config.toml
d_mlp = 512
norm_place = "pre"
positions = "rope"
attn_scale = 0.177
weight_decay = 0.057
lr_head = 0.00711
grad_clip = 1.0
seq_len = 512
doc_mask = false
Each number is 500 + 50 x the weight over the matrix's rms, rounded and kept within 0 to 999. Layers, rows and columns count from 0. Numbers have three digits each.

# gate: layer 5 MLP gate, 512x160, rms 0.162, rows 331-359, columns 0-159
# up: layer 5 MLP up, 512x160, rms 0.156, rows 331-358, columns 0-159
# down: layer 5 MLP down (transposed), 512x160, rms 0.143, rows 331-358, columns 0-159
gate331:528498546553594416647477567515486519534467553452493520479453525520510427503567468464386546547494493502449494614473461514459524542480579438560518457543500441510471516511525515413505571409544510552515528507451585445477453477437500496534457586511483480553489483430415467574581503440525466422510492524465542587489334471564482493447495504499502491540377475505381570554488496565493440575571457602449511447551565442498554439511568511506556564476531502575495528539397464503439453516496505
up331:510461522546520577531571511329574404488560530575567438409611514535528484502524511468482473483427482519519512586535479549527457493549545481523463440563429440496448492564408600447495469532553505513517497462405498511444603520449499435496395600437551438577504527535435544465500455390505529526552497524431527541502488454566393408436451553434476485455505507480474402585487546625448404564412495545497497398534454507619547486594464498475551518451528611466551475431478522457442508435553487
down331:486538566578644592486533567457497547477473432508500498491584492451509526483507453516445481470509600488428561550447516602482483503527428547563545483559487390508474546571464555398579385447474492427524539576588502474359561470493526461532541628513508546528501464487447537505513524453496452434574494444591653525466446542444443499438506543462531472580495475564402519541422543631459463592625446522450474479461521581428537543573451483443482519395490518447529484500511467544495511489491534
gate332:535496556488511511584477471427451444563439533533468477640489431550499429436481581507507468409498428564576508512465445470470465524512520578421450455422545410363441574467445477494508447417529513498576511519516516488540518595486549417495535532556460465543518529554412515567551566563491439524511529405537542476501568463479446429481504501408504524489465525456386509531450456539524458532480552490418445460533527464529473474464449421640565505510490455510507424353543393444542479481440493
up332:510484489539509459539471535536468442579457513596444518491506502509465488572426649609520417486487537560591421552526485462370374437525505559458516522482491381478578381625468490539428454521519452565498470560444540509608495563456601496573603446585410535534479469489482495532575529495456456431467455349590545485523499464474569441526464417433444429550528409468478444512491509518494505451446529465485375565485528443536450517460441527519492568465599462510543446519643488443531429620461523
down332:584517438521487472561546523509501480539417575491519458528505448565512453442550577487451447502534471467613513556555533440484553450447478490573419536510562468439496459501549494424476515542606559444391510603558523580531415535559511401512610512492535521393613527494427481476496499489496508553486526587498437591546545307552541501436529440447507559502445478491522520462550455483335412538616495450474442507575414535473459492515465461521420468467571454564585523504588486500508427485484473
gate333:438486493521489540494528449508503491445427539577452510450544480488588494597490432522488542429495495417552572452493493522489531553526469555476584355466578529505489450429556459428570459387484520474560610448492502555530492572461522466504473477433394491543424519525551538512628504419580519556467450537483494475427475437542506501539557515433541531477471526510492455400514536506457377549510440581526536438485487455505528545538549444480515473434517536509525506489445397536641483464484540
up333:503475399478521438447479530472574584458580441553533438493574592391422542526460560454495537379539447462489557452533518554616553511470491608373552471551375497456551448591503543528554480539507471492476453520595465518510426507516591551517527468501473545508453409557555569452599483549537501467578542459472563461455521511543523526383472515549604484412551540517472512473466542537488365487461568513532513510535567509572492506501480461498472464438425547528592532536523375499570475485541553
down333:516491494430499396527588556406586520555549478554477459469511512457551546564568592533430487440541434563513463536538459469496546545440473551380534453522445452441390471420541521536567503423434458566583493462529539512528444477458492551492474472517444535550530453459463590478547446561484448511517481486553544476456554524555449477484501550473500531496422542575487422460514449509630524581491479445433487581593545538531413493504436593397426428561503583569571452417564473596506498566541476
gate334:570536506444418493490418517509520460499492564496507561555501527527567474546526569512499436457487497500464512466475572500481438489450480494473552503523432416619383469513498516513480567511526437373534454530495506543424542556503462417566550527501599529536397565413466479474503499506451506438438503473530508547481425503478508567474506493484575495463540522512479500517452484540497432480458556472480517534474550520581549498467435506548543529454459516511527521463562506475578495404506483
up334:486533550449609460509472525522484523531523493487474478533578482514449563512433485513522517483431490445527498438548400548583461430620511515479460527484632574409530536512498436475530469507513538510539527481456516453512508531520536540548465480490415533483532462438570488550532489472554409614570454517531517470467518560518502448546475556511513539524424505443567488432548521442547448474477482553525409445468510492418373484555455547467477526517507530483482412525434541481462491499570491
down334:415423457491469412433437493587507523535513546412493415499511521455503496465483503584483507419480506490487478502501581556529496454487445479563537583517470506500416482537561577502547509514461453449454542474511447504531549511534582554511481450549517507511513567403555476519505536553401468480443453514407483461477538479458502579569533490557597477456513545527500423514479535500466490511429479586487440459482526515576504541468467556576522524494455515510479436440509459471510530453490515
gate335:560454435426566435546427437538568492584433544479539495587467387485501486520463451479451487461551413406502519516506476536564492504486583497403563436519545436484488422513596498430487514473443568498501556544427485486441464572513581434601477542531473426509517501531525524525543444445568429544464463443465525544588490522521506547518527510437467514550570469494522455439457599527527560541476524535561483491490521516468463421497376494596471532461420524478553518552609544432547445441565494
up335:456508546693502501415514560499424516457478525495461531473464504495444503476487532538571536526522601525484546526569498439371497508450406559552444574516482618381590512466450500510470571469552445505484430495532492486573561426515490516521477476514517571569518477493453499473479516415432518518520512550521405509495523456449486478444549475465563486520457558473515518558578383472496475519484573458521447504557546528530504539558549505445525491537576530521469529457388493553525490610470581
down335:494534481505522463505532500482455532495427462548492477475438556488521442585468477450471474391412562509442494503508542487531515535485474507552441524488465476469423534562533513446496525561608498507606471540498493544507511527477482396462419611524500580474448467481533521477529531486533551512525496494556520417405476478552441447622491510500633544440462514549554459498501437510498497484444441459491552366535567665564459507502534524517527477563441525514468498468524461549466435528517453
gate336:584547550416547555470494485475511589515511522428475405536508458544446441529587460506488513399549499554438508428536531507529487552486467494623572492455501532500448450529598391548502502475495543503595558516466437427523479622456474426532468506538493601457436419474506552488560443397484510446459513462467575441538410516495498548473445489480611487518516503569584451410524502466508472481529517511565490514489392572451540483565430541490439483410488488521494551451542454435464570441598450
up336:513513573487473378570498407527485490520482547566486438498521502451395497472502486487502533494537559493460437524563463626471539533446563484506465488585448551432514590517529549553497520584482496592488534482554494553513521445499495516502541566525538470495498568387496520445499547489451443407442523485529512546487531515393522496576513537477400572455483503504515473420584523610541588479538391515530450550499497516559372482589497470577485570400497481421598496473448644557446512550435449
down336:528485660340480499533453502434482504516475529533498518628470564455501484420620531566483579475520571454450495499518476551506429561549529439519593488515433455394610453595581557492471558464590484478577587485540598507537510407529565510589492524520521497510534540457492475527526528472397508494483491548594506542467480466469394495440515538561448433475527425549497477563463514467494494481546511524556466512508509587555421497574516476584473588457619517595540526535403556492488489446524464
gate337:572544458492515529438510581479537497484561451551509534566518498379497559402470522584505466576524536456461400538515622464558465452569511542553514440481574465490506459504529559465611425584425575493442445491508486520572487534550476550521499468512561585503418518551536493439496456499439510462528471424512525519606576503490475491497421483559520626478532577504577498559465515497498559497497550454521532449507493489341476427561444464599387515442458504583518605550357569462429558472531421
up337:410452458540508494444562538512500460493409553478509532477438483478433482489540530466397441457466497582507551498438518483465475587573472486479437545588446495559490482487534452486512607388525511448589524505484532511477507510454585482506513595447522459456534484416487437454476521455475477521437514593457473564471506532468498473506555554516477544435498412497484489448545501461592390477512537501538450649498510563573593502464501538441611565539535454514517385456590566546653558487546442
down337:478472502511503383500522543485425586544475491439508493547518544486501424570527484502466457427514465536463440447511509507558465430536539479469462536440447514528392475503499451525570550488485516535473473435461420524479492605566536432437511448532564526532538524456548552503474522529423466419508456516493565434488544428501574510701576558459469421613551486517593561493597529561449550429466552554548459481517539627602393533450532487573528530522491482544463465433564488469550348570480487
gate338:528418506504473573518474511435487512489600524516545519477500401542477467538470538434348551461506469416605492558437437428366478495597514648416516505506543603461512528555513397446457506482413488511547433523501560507529589574492575369578524510541454456473485489498434501551559455539550471646464523527540552430545533538539482512474605433350459482458364482494538489558557444596460454553495513466602498474506488506547505410565487532508556462439470566514459483556533460453534375530445407
up338:490525448542472514411458563446507528583451538456538525524560438492546539490441481443544430470434530536459492492514446474527536579571429394574521537480477549545472547506613528463513485495510480562399537610425446495449484500559547401463484458506534594477531586550576502584526582467600522568520428444429455503443462544548488545425429458597456422517537498627454489445490454517468553516524458562482496545434483490384497436428374355450547475531555559451469494501457555522507547442577570
down338:559561514468465529505572522460545548493512474591609541522508511583484497378461495505481522557538434459462495487398532416542505509483478443556464515507502575535467503505495571499453358488483483472526647585538515576512481563554501487483590523540531513478495501516457472503612494502525503413508538451527532387454561497421418489662472435399468496476419500530417490402547500542398444447573482596542505457539481457539595533531554532548489487496466648540562513572579456477502579494472488
gate339:481617472514465443456561462484477533492402590470452481594504475588526476490548462558476496504550512554499405562449471519539488521521521519517507569521567472607531421497503541460491473527388449387408462548492472455569392446509500496504488452518535592484490529566477493570567457512488452489492524482462442482523493497566571529520542538515429557505475522471527521524516445547473487354550536516434508534532385549463614532428551471504576532565460591492475501538540560448433496433442502
up339:485519517514554466525574434497400645443514494529516570537509546597413445516554552481556559384569588491607503553631474553498445397456545456497458477483567505489501528503559527498608648500587450574447391445552451526448460487501484493535503461451488502479498420521402489545477516489521386480492533475522509529534501501562504502539531509434502443522423517543465551499619391641381445454502515613446527548498505448497529547471478465513566428513546533460469544499488526475536479473460435
down339:475532502546550555526552357447460516514500611530455463588529534440460475500493493482478578484501515459623464558558616540495510467514514513508474523503541491560543479541529562481481542527523604459471548415485487574478486522545509410491452426332549472463497427554468483502515473461515409557593578477482549504560514460494500531380513439523490428551479472522567526490503453510458419471545451515477497567607413411550475446387514497481543605540433545516520446436513532485496503382454450
gate340:495488399531526502414577448503463477477551431540489376464476507611447422469548471569532516549440539545460438491475507496523560560473543520527549509467536494547472463478564513484482505566516508501484557515529515530508504501494533449476506529462454505525473509438497516524548565409559514433531461428468496510503426494578466511476492523442468552533536451543565544426517442544514489597508482551391497489423447597497520448505517508535496557478452473487500517436474432499456450470434549
up340:549486451495573514447577466544478494487532437553511455501521529504465432477612471585534547505594539498438432478540471552574595584519522547527527508462553513547423560513513556526471514552507538536445499465555462508517453522441456511465510557471448543543512506538486508468551544370542503482537443441506478581538392499531446465458502530383491481501556528567541470421470502502602534587502475552388525453447433537505518464532504474555482526492457520512479529414535493556412463475467509
down340:447504553455547418468497502444509534514519543514467494547514477496533420467558417491495506526452541509547503575554534572455546548436464576421594617505544541455480490518554577455509538441480523471328541497510563399447476489470470534516539543519550550540548444530543581436536503528561431502587406410520411541511515494530469471465445523540423440438619499444505437517516427536541567557510501467542539461504411438482427508558513414551576489555502504552426422491528599494499466519468438
gate341:457554557413498533448521623411496508579506531509459557498503461565482538474496519464447529500384569422454433437575557547507501458552544465470447491459518496444563480473647549459440492501454515589539449529449457450525474496477546496456507534452440438496462507459421408528437496443466575589510499463499502561558473667508474517537451499588615499562396494528510496467554441598444412608495379490555476480501581510468483605486454530524574452455460526495459589509444555429495471543648468
up341:461508515536597502554424527476509490418484565446580550567557487564500442558348631505465525487510485466603541546496524498512453533444421490528445541622600448466450485413526490539605543454589505488586516448438493525491594516553545487532491409472479417425477570435472554464467520487479506501496505393524500521430545505521434508510483450533536558561481521485507472486555463444515549476495448532528539590500476551467428495510393577518410551528458466498549523539543511489550442482566500
down341:435503544559584452482489411600577480536534517542529572468535468458626412492397512520397485416492476418543448458526545484546500429519488493546452483506503498493460552486521546507533473557448482604509517517487571576535626462540476605492441520497521482481493454447479528553505519485482490530536476426532551602504528443448565484577551542535578507414497541500487412461520558514469513431472521571522564604542431445481468404492567472572481463521453439565536530442520486450556429519517463
gate342:439494457430536501512605500483492539506522517502536537494534546530402472497501495516538522556479507432470350459470543460472487490445510513517476515502469466493488518474532445562494554488641512507484482490492489494488563553451544550528423464491500470573516557496449498497485640535458589505538509473534499526509493504448537506512426534514566529488423558557459539532534465521497486510503472496514465412474541485555482506454445423492482427569545502490528601540532465480492467545445504
up342:445539475461488533494507551479458533497558467485403489532435494444454477490521458552569484517545533516564489496514598486513559516509512498525518498511447509506513480393461508533441523527506443503500587471518407502532473469452600525482471461492424520460483534562514520517491537508537442480477478571510525539496557501575541507464517512477464486485397576461528563506549464520460520544519433484502509438522490411561514517528533501552517479455599500519520551518541464461499482595448469
down342:559551479472474474521499495500491506482437583478444492505541494533496529483435492505518480512505524473566599508506511511455494464457498486623529476433501538533552443539504484598485553525480519458501447512506460465538434560486489548473561516506553465510458467555467529498517483500571517528596468512473494510449428508491469493492524555536577493586597492484530471517492498552552514461501547461423477487553499530612476491526427453471519495509569469484512534535511466486531582541475535
gate343:504497556513539434516404475523362497575425539432506484619493532436504495510558528446348507557482426533477469461507475462530567502528520441495552515416540497551397541494584521494532601514470534437544485415481489494508512450497493556438399516483491451464497616419489438518501532500508443558383461484527520486586464404479518585454573525405539530502528538449473477581488452536451467521467617533525498524472540493532614411543471409562525466570481499600528621515549500492448476500525499
up343:586559550520550401563489335587471483540510559517469448552484562498608592405573497434538574541570492511466449560451476451515548456519583432545554544505495459491569455496601521470539368537497427443560589525528457434456423625514530524483561499586461494585463475497563423531642595569436535460484387407543524482573467447499479612557548482431523420491431462500473492481458526472537550543475426468426469403486491403467548459407476541444458449479469501556478552521541487493500517486447473
down343:543425445435456403483505353592561410486541509518640597519535471463450507410491411436557596489506570571512422555588650588441515513552581484485441526427476548534489425503464544474507567451516466544580502502468500595522508480461506485484584466434441458461555538414468514465523484461556460513578505498436589466546481574528539542421448477507400488482512407508410548415535524489498525413459496525387421599438476490590482521512473362470549525567514569496530510491517518466488429553495521
gate344:508595417568453430545464490451462486523502491513477468476469533468447488522445480414479529492439453536512607481585567463595572632512537511537446492477537570541456563505515502489542477534464539505466551592439479519516554479459517499453469501566554506525430442395478484527523434464481571460566512544433527527467438504399458480522555577545576564493478537374476459440498501501535541533492457504402595483506412499538542442552493502514587540431423501534576530552466586494471455536510492
up344:481414542504475549450445571558568437460500502570589473453604484418468522435486399574453458453542562545462544478457511492483485524443514452492472497498458441421508497566448580519446576596600418462560495426508478488587487456644549503498524381605385538533502453504523547471425478493424555453528635477521523518477498456541435408423492425492469380471542495549478505476554496455433479465481421475510468509453475466511422533444568496487517495465503556452545502445470485503442598484517493
down344:498565479480515552502470453437495541423463495522548477542516471483487576417510555568469463449544520472447434474406398523474481519411540479495474569430452541493486451493482587470458582527592474506432460504572535466456479473503454511510464466470472483442517571507577509493438564430477504475478558493520419480553526512553487454625476478440486418530538463539470575565502565471473526535594566458459494540482456489513392530539407478394361464518557511415543565522577480476597541533535422
gate345:560407489585450464515495507508537510502550439555480514552452445428475398470520448493507585490454495472485568422435514471505499493547521483489523469567439393562563427570482422507503507503549484558488503489479496457499482510512546496612450425571521485542590510516413556525521505507452433476557570517500414518625477486537472474487578512469529487410482554555524539546461593472566509510496502493438444429552634529519541446531533536483401493449540474493482494481504410455470501496517514
up345:484560493446450543454573490533478508467480514427491500448578456549546484519491556548500424506527484505480453545498460550455489484423495473607467503516531532487425525440469540488448490491433558431561490518553517530546517497527471501424547565432491511505397459440612452464474543576563568488426493458473555432368569520505543511522513456521531488616523454517511427486511424594448494505476487552606559495541392513492530492508466481515585492513483502520581587510484574443525514482498512
down345:512550528470415450481538494432516473449514474530554442514499402561503485563503546545506468511491521452557521445522460482556490445470429559507461408522453560573516439474519530459516533479480581508498481576566408483539491508566430429486472554518435560501478483428536495473450536537471530467538544466434543498440497513486529503642502553433545570575612514583555494508572388588481523567369464510503492480509488589533550508514538646502522488578459596522562524558460464483505437529474534
gate346:510581580513518472493550520441449538464442555499458566583477531485441489526501518471537539491510596477465553514475499472496461472536492458531485537448452535457555455502540515550497571417575479532493571538534475463548590540491538525499480488551439461524472552503503562437509577480512472540497438553494495534443539499446523486599463467537456415480532502471529458531432560559580488559496423487458464506471506474551483550468447497528493454482485456582459390547464462509554539495476476
up346:524459439496472507453441494538550457543527442465567424438502495496527471466471509522491444551571481534518478492458549552476531518465518528492523547526508442575451456539495457438498462533467512482522430429479527476446488432507440473481536554426615480500514431472440461525429455485497488493491578486464500465563506478469460450487524482557491567527500503526496587555510506488441520440507581535596541474534508533527577479484571515486439538484562515436497639451530540455457527547476534
down346:549474507495470418539497489475466437473531492485518479510516564510558503466523495495505484482507507521472508485510500490532511582518572502500542470507479603436486515557565465476525568566521539575440496434536546527460451498595546448490489441437488577500398556491542490526460459490421504468482534489473533490428509494525486440566495497472444477483438493506467416505695472521456519556515531505496503524516479513528635527474502496505461487525499539477486559484493521490518513519469504
gate347:511496457566451531569541530435526509531464511491555573559538457485502584535561460467566551428490534491445603491569489473493450477446506463439523503603499561433507454548566465474507425536619560532432457477420494505455484477544621384469542460522431456526509408418419571468596634518438518471502466427507508466539438531473498545526453493524559537457442409575509497550419452443552568478445368576474535437516608486560540541525527511514485524492560493497499414552441528521497531526504486
up347:514515423484433518438598481582463464523452404439552498484486552423529493412496473456491487472494502448620468397414448448501502488545502554507427487528529468487471526387541483479500505611570492466550491520514526489528504441460474515421479582514443624434477466459504576528476504544604590481540588531487565507456491440497563450486515477510516591542492583522513473437476488565523437529475537512541504449473583503440524525471530482570565500354538519545552510499590428481374523487482571
down347:638512470543474468502488491474574476525500492444544519546533507556528607519427514532439438614452454498382499467452483494478535608525512472502529391604502526552539526540458447585524492466515559456425547451407543511500589487491533520501507456501546498523462473453501522472458408501519475533455455495428513433471529501568528506296409549524472551450534523520560487483562552518426529519521414503566399482480523612583516525505474498470460503535392501497475485493464520452549510452555422
gate348:456468485526512445530578530520541444514506425450473530494504591460492495555472464480401501536529518508565453599449516408482452471474487514601578520487592557516439517519553533527542562458577569412532573532438452559448496445448552468519532519459505492500591588516522497463458475416568495467510569511443528371558573462429516437660484467492432581459458420505429540497606538487440442392483435583457491584443436547464570444555512455374492539548498576517475452545481553504478495484422570
up348:511544508398540574491356464486526598581455478427587507409543565479470514550560496540545554522506546420435536525444545557494487532533451474474441484471512576549520462494556479491462458433484553473539506539544545595471553441535504506536432531531492486608541533460457535452531547438545465496571448515432531470579427349426444482487542474487476550437447502440482530461533530480446441573532494544492458561430514437527498448536508559417496451524450530533477517527489525489667439496449597
down348:580526516555507578551542551476452488484481518464547501447527548403506587400494547497586461549512523394494494525458440525527515543601448436495495478499538409503541476476505399561421475533539550437517442539509549494537556445486463542474435497500601499506509523416449495534564509483548493570577450493416493609508524468532404442374567577530481464501581515423496445459520529452468440476528494379521486500533555477514506549506372485593424497461446471432496509529516491529520474461526520
gate349:460490546481505432473558480537454495521530525500503375493542517587486433587517527498497523461534563566530502482593513551548531451562484436501542529554466492467505460497531490516438455460581371480488541395479535474542449504490569489501529444487509442522479550553501521434472494492483566546560494494418460499540537546507504492584464538447526431498494468457521526484489521520401485552634520521562455525450496477442564493466580598484468481647445617431460513475510499535452503530543536
up349:507544392443473468412504468460444460484440533459470532537468491457451535464430473485542482462544427503456586408423444472547534503493529533544397479495503528442471520450474509449506528455431540465475549519530624480449556493557491525479431520527479500482527471538504504472507402489528527540423597439488498538427457441596402505467515494566510491453536477465520470464484474539548534548449516467488533558428543546555511530551418421453555457443429400517499523556477531472537487487528496
down349:567493515558498470510484579478524458416510466482510535464470482498486529413407487525500428532595420512566521433410433525544481464460539538440493606549448518562532478472434448504490493548470486488546499474465477523554537489525492579411463543501521580543518503460578509539485532403483547542534420519502453530456483527617524465542567486456438513507461532498464601467463514525453493540445476586461478508433552425521527487455442520485529377417440520626528494520586512446519548544455487
gate350:562634492592458530504526507544439507492433486521341595452496421414537564457430543538546438432550546529493583509562460554514449442539564509398526466427508557440540495515542480511494517474445555441580534458380526479492429498519653408621435469478467441399546511400484477529496565529442488508472433492569516427506531509531529448530511546476553491510469465436516483519510443451571507550531494402506488502478471465490526513479437424564534456530514480495510394444519480485570474471497530
up350:532564487468348510531557470564428443442504445469469422491572543381470473479536435523355466517567438561409497529518405518460613530566466606443510448494392475586498471430532508464510454508444485499487636485534535512483471439545434471514514591460515585472522499396439516534553616607565435516534492463501575500525539463517528461391423463456522574498486507546429497497433410527509540492450534600525538537441496461450657478472494443556558530476498560533483524445449472483408394592418448
down350:458553564477496495441482430487530564599503583442583446435487521496389498476589412473612462577601469541495506487586444550525556485577506458499554541495450447479435470478450439489472520493565474512589458455491566455467416502491542550574484468461465498521426569531474475537535400549477607465588502436526484558439608455492612457411532528540505497448445510508405497424546430480532546544526383506499476528374421546548550558586479438437492473504567510463572545325497482543516553511471425
gate351:565442551467421492576612574498516573422566471533412555462523532521546529495470484504525493395416490441513462572609514459443455470452550564519373410547539431461610448476562505373453430472478471553448493464538545418521438525497476499527571428444422497559552454494497506500564557591563466527516491463539586489489511457469527460428448522488442586569478483582467589448576563424520507534454374476616415471533521508590488518502527442582546401475539427467492505497553441459540500564614554
up351:538563448548543546455457458477499499544467476450555577517448506489426502496548447493481496606480466542604560471493518515474519497542506528565556520439440514468439489473390485444503636455563392548541527473568446471482544477493475611462457491512561507500461540553562402593514485462546487549478484583487470487569589482517490534592537466464440442390560573551521531574488516486497555511501591546421587480557503465441476482542547521438550553511571528489602595478427557529544500562418500
down351:508491512558534526504483543490449511418472588498496531514456496464480420488362504500475496522528600545473453421507439447503417417445524478400534508459558544485468523482461423473500582523509522471475506541638538571463460582503481382502499522534414493535445493599477491565592576488443484437533484548544454538471462537474596542605558549510476457615518511548561510486451448484464564444491549465410531503522490552483437458523553579526517463442530474469490630528477549530513525608634525
gate352:464648476436489414526475382500515500480440489463547423492439556565492494525504462539567534499526492421488511473455513641500509549459553454485530512460499466471460478482556509455470609447415415434551492574509508482567490490431485479540471546422539580548575556431493523509489461526479530516526470372454526563531422502531474439432423563471493553498590546520470532485437484464518554540574534524443492493426453470524548460555485559592540439486484452519483518395526479556524528477497488
up352:509594513462504404587521429471534550480447468486571474489459554594493497527531478542562558492561492429502479484465481606515474547470545473500516479491478478468542480472503547442464631473459438532544561583530560487563507491410467447527497521415527578566542551454502487461547468478484513504517444404455478584539401538485444434397405581466476528481559525512457509440426509545526547516554531476460512527445482492507527541577434590607550457508435475497518582447512512543528534461501477
down352:411478440476594469521459445450520515490448501612533529556519520525581488478491518465547511572446446462563550541526521540560508543580456570481491477588495450574440435567536473471514488625446464444505472486470506514550486475414451437476460468529443443498537436508440595491498481513487452472590438474482489476429423421466510558405432468577499498428501444478468591474492472465497543469505530499540523550460474455480454515579443477500460544457549459501531434425505497496548584431498452
gate353:448471494530438506499430538539547458530366500435433666560568423566539624453457472530495567424463523549519493558494375486562560415495498502515540558519511526594534528488541479461514571489473475508456362506502491432484520595507567428556545547522576504546539572542560524498574503560489528547388383564472362496519512565617463439523547536515491533481455518502528559520460415612462495442443516477476490428490492495468536451424396521488554506537543543471469548543456486393468600479537530
up353:625533496454437536450494507456608496387506607461522570495584408443558506475555490465582503421501541530582411516501517508470468441621495459407491386484513558499543551506526453536514487575518410429465464415545466468475524514543500422466551554599500443465425494483395525458513554442528500426515528494469504428506414555437494515531532563531581477560538522364650439475485494454489454442543421468476538474494445523503519556492487482526465510501462573473396520541477485535618481422530491
down353:448439595595469534526509495554512490492530544561493463536489508472496551564496489531435480584464520466577499523558454486580572431535397421460566576525562548463485485428566494490481543446616513436466507458522521552521509497467540474442472434520521455523526520468482567477492460549434526531648511506515440516475412547419430522399540617490478474555561457470492515565433520479448372396457455425497464490400463377537488547439548496577477535512524533496435470470452467512473486431515518
gate354:521484529540579475611624504505525551606527528582494506328525567395499585584480573477490447523533471483515467475496489510566492569418452523538567476659533485579466480552492498458492510523511504575494615476493529537633466495640508544446609498549558486494474534502505556486478541444492469527465519452535560449403514434382395483477513454481411511374541586480488536517493568483489481382430410480518472470487496524396542565520474538520501519532476573548477552502434542546473561538425471
up354:474578514535365515586481480568400408458468500431427516527475478571444564488450521530516608495453487464522574559488457421560487602534606474498455448572590553456512451464521510597541564492429532508494380473500520501477462535549533552515521535508394547463644434582445475525473529554515465478507503608506481593533463483538470412499570582642436517518386544531498472454508529512577555503509551608535449584472551377583476488525515453485545573437573457521490425492508439524560461440438452
down354:462412511514469500426474500483504587438519395451560514517385441630478467469399501455526506615491493490499585489508468439461500485560601521532563510458418547452451544525523570558465580632505611545494469605474481526491530473434428517575411567493493449546517511541476530457536555474467439527546446633440557469640460518488578487656473451458520564472525482541496445468534547471465469534459582576546450600538480507526533422504488574556489469476521472544423507426535435488528487445470502
gate355:427548493471539436480504436422410449480520623456535550581491612446553494522542481427471456513450550475476410433499462465491474497420502420470445413410471466575518488571425489497538546466563530520513446600514517563513514543493545514481478525521519564570427558443447522469563536486555492431431446436447510562511467482461487403499487414500468555474541427501407409451510572408440503547598487498518464676459515464491475519468438437510481556579479481540554463553549498449477442529575421
up355:502438510511478495532469471472479441541543580522466455498495470504380538558585544504502493505542445520462447464521490521501328528570566471561453478475540489433497490473508508583562486563550539599544479528452478553519422540610501475569406605530460511498532589470618516508477462602470498559357460502556429545440589462485527460508449403512600458541567407427500503552453484433432534464492507416578481488364569445377566493483561463474475449430563547539457426468545551519466426533495597
down355:531543456475528466527519503498543439528480560568413409464477539505445523513509513554467473510644488569418517548525375548497494520509445472471579420526566491519568539393470504500496468465458637553528486396503482442533627528473431552566508410533567494499575464423477574340432435480584513528484479463528450513545583515505498552445613507500520480550481491518444443475504514498479512541428458500463475551428506395542432570409385465459590593507445476541487437494457397498551555515532453
gate356:532444503526524503546491489517540551432524489494506530533452430457581476495504571507507510557429480534490492510476498509485431489558498527497558519441575504536500483468535533489584574470515486450570454521463535534427471522435559549549527541471573465522509561501462477608445484430488562559478475474497427363536463534421512558435436497456490485554531557520460611454506561562544528604459539551540471508499499627406505465517496604520458421569521476475518515501613513504502506530568461
up356:541528562478483556465476492480519513420557476528492489538453504492532479518508588493562506515542427515473586555448546588532482544509480523593442525546540544512555569523431606480557548506578467399583499504512490532493502481527484571491521499513556511532526446440431550487523477450506573426510453531467519489542481439484445494518427521445451513508538590489574542434433553566609509522502454577466442529462477566371469460489473475509425509461485457472546502522575514505526471500496514
down356:442550472445518603532465430453494576533499508496582460516421438462507536489545471501530480595539460470471578508473486481521587510453453500498518477481522531550461526565549556457514461594508443386437501527557459418480476451496486563431492465488441536516493516505395531439504496492523520486511490477532475526511468432491459434446427581499434500498499504422528550527412561547607527504492492503410463495474461508502520548552519506482479499458509381480588533465454593591544492536492494
gate357:492523526582552474490454490559501578512517501519554468518533501558433501543496540483535505506384492551590482434483555456528557543435580478557525482556462455495508501509579466458438454512510499521501526476476504434556454511564456484496511541521468570447528532401497456476382548593684474443568527493469544479547548472464516506419509460462531542477584541632530514409439431522466470489562474551477502618481558588498561526537474503542496514531426565489434518525394548495486508437463531
up357:525465513459532486525557552483493451444510464493409555566503441391448462463496566526542382464569596462436515458560459474537546469549443562522505519451593561509464498497477566486523453481436448432490425551532406478532474480425452599466527507481470497462462483537488539579612423500483536565454480510493467590529480519496412523530506502508452378442448569566467537504510476492436599545464485547545487408701500463458483555481466569513542503515542420498472568479534489548500491601509530
down357:488540483413470539373532474450550451487479548583488538502549544495515519531490489436531413421582534429441437456527527505530539540504475509551457460438509564466552477499486562448451486476574486560481499403449560554525507448510527464537511481494399528532525450573567475512573548521460522500478485518484538446461465528520511467488489500493510603547586531485467456540455401594357563535487452512452511512545417402455540465468450534507409561624569519556526477463534471522468507530589514
gate358:550470510503443585472460485439468449511419465424520482515514510593480457483488515513433527558491403448485486486423437473582472541542453478560577490503580380520499530433585516618541504491426522551494568430431481546493477582540512475416501481410474414467453504459447407557479544465492553546398519421541558417414508538528474500494451460485570459514603459566480455470487474555527460538519562476594492591448547509404549444508424503548520443526545521447526518529495425538488490387554484
up358:461554508556436523481567405489521469480528546386474509485564440470483460625549543454500490505503497592477495493556458475517442559606511460504410484482466546533476477509421558496462505603466437484518485447517491589464515435520495507489623462561495502463493497502490553532572577540510470551499501457454487477423469514478464467502563466591551521577486459509380499571479561513488523498528459428423438492498563433488490516551522478482453499502451549410457521505460568521474615557494531
down358:507514474482467517491592573501503542500554526458557556451533506454386495550544487567488486478438520509530405502506451475565401491522511516424525589501435448442525451508507531555502516493477558507490564502501453505527536470474554458555411490557549498523482539525647460432485522587542468432468544476464481515531483496526468481475530407544532446499462473393503660487501469468436524516498465554447532535497570514472474555472489471575433494539481564645448478421564508446574499515498496
gate359:444426551587469555494489573482466390532433445548521503483497490530537582514433560444348572559474464401483581504470531487476492484429460531415409577479500526490475476534477471539542530435472525492562578484511574526433513511596413490479516413399388490435427548540372577427532562530483623454450439591487459501462519459563475562584588470534495568416430425421436413535418399572542540523504551587482464557501529479480521474493530517484522482492482389495537440475484536531533513551478483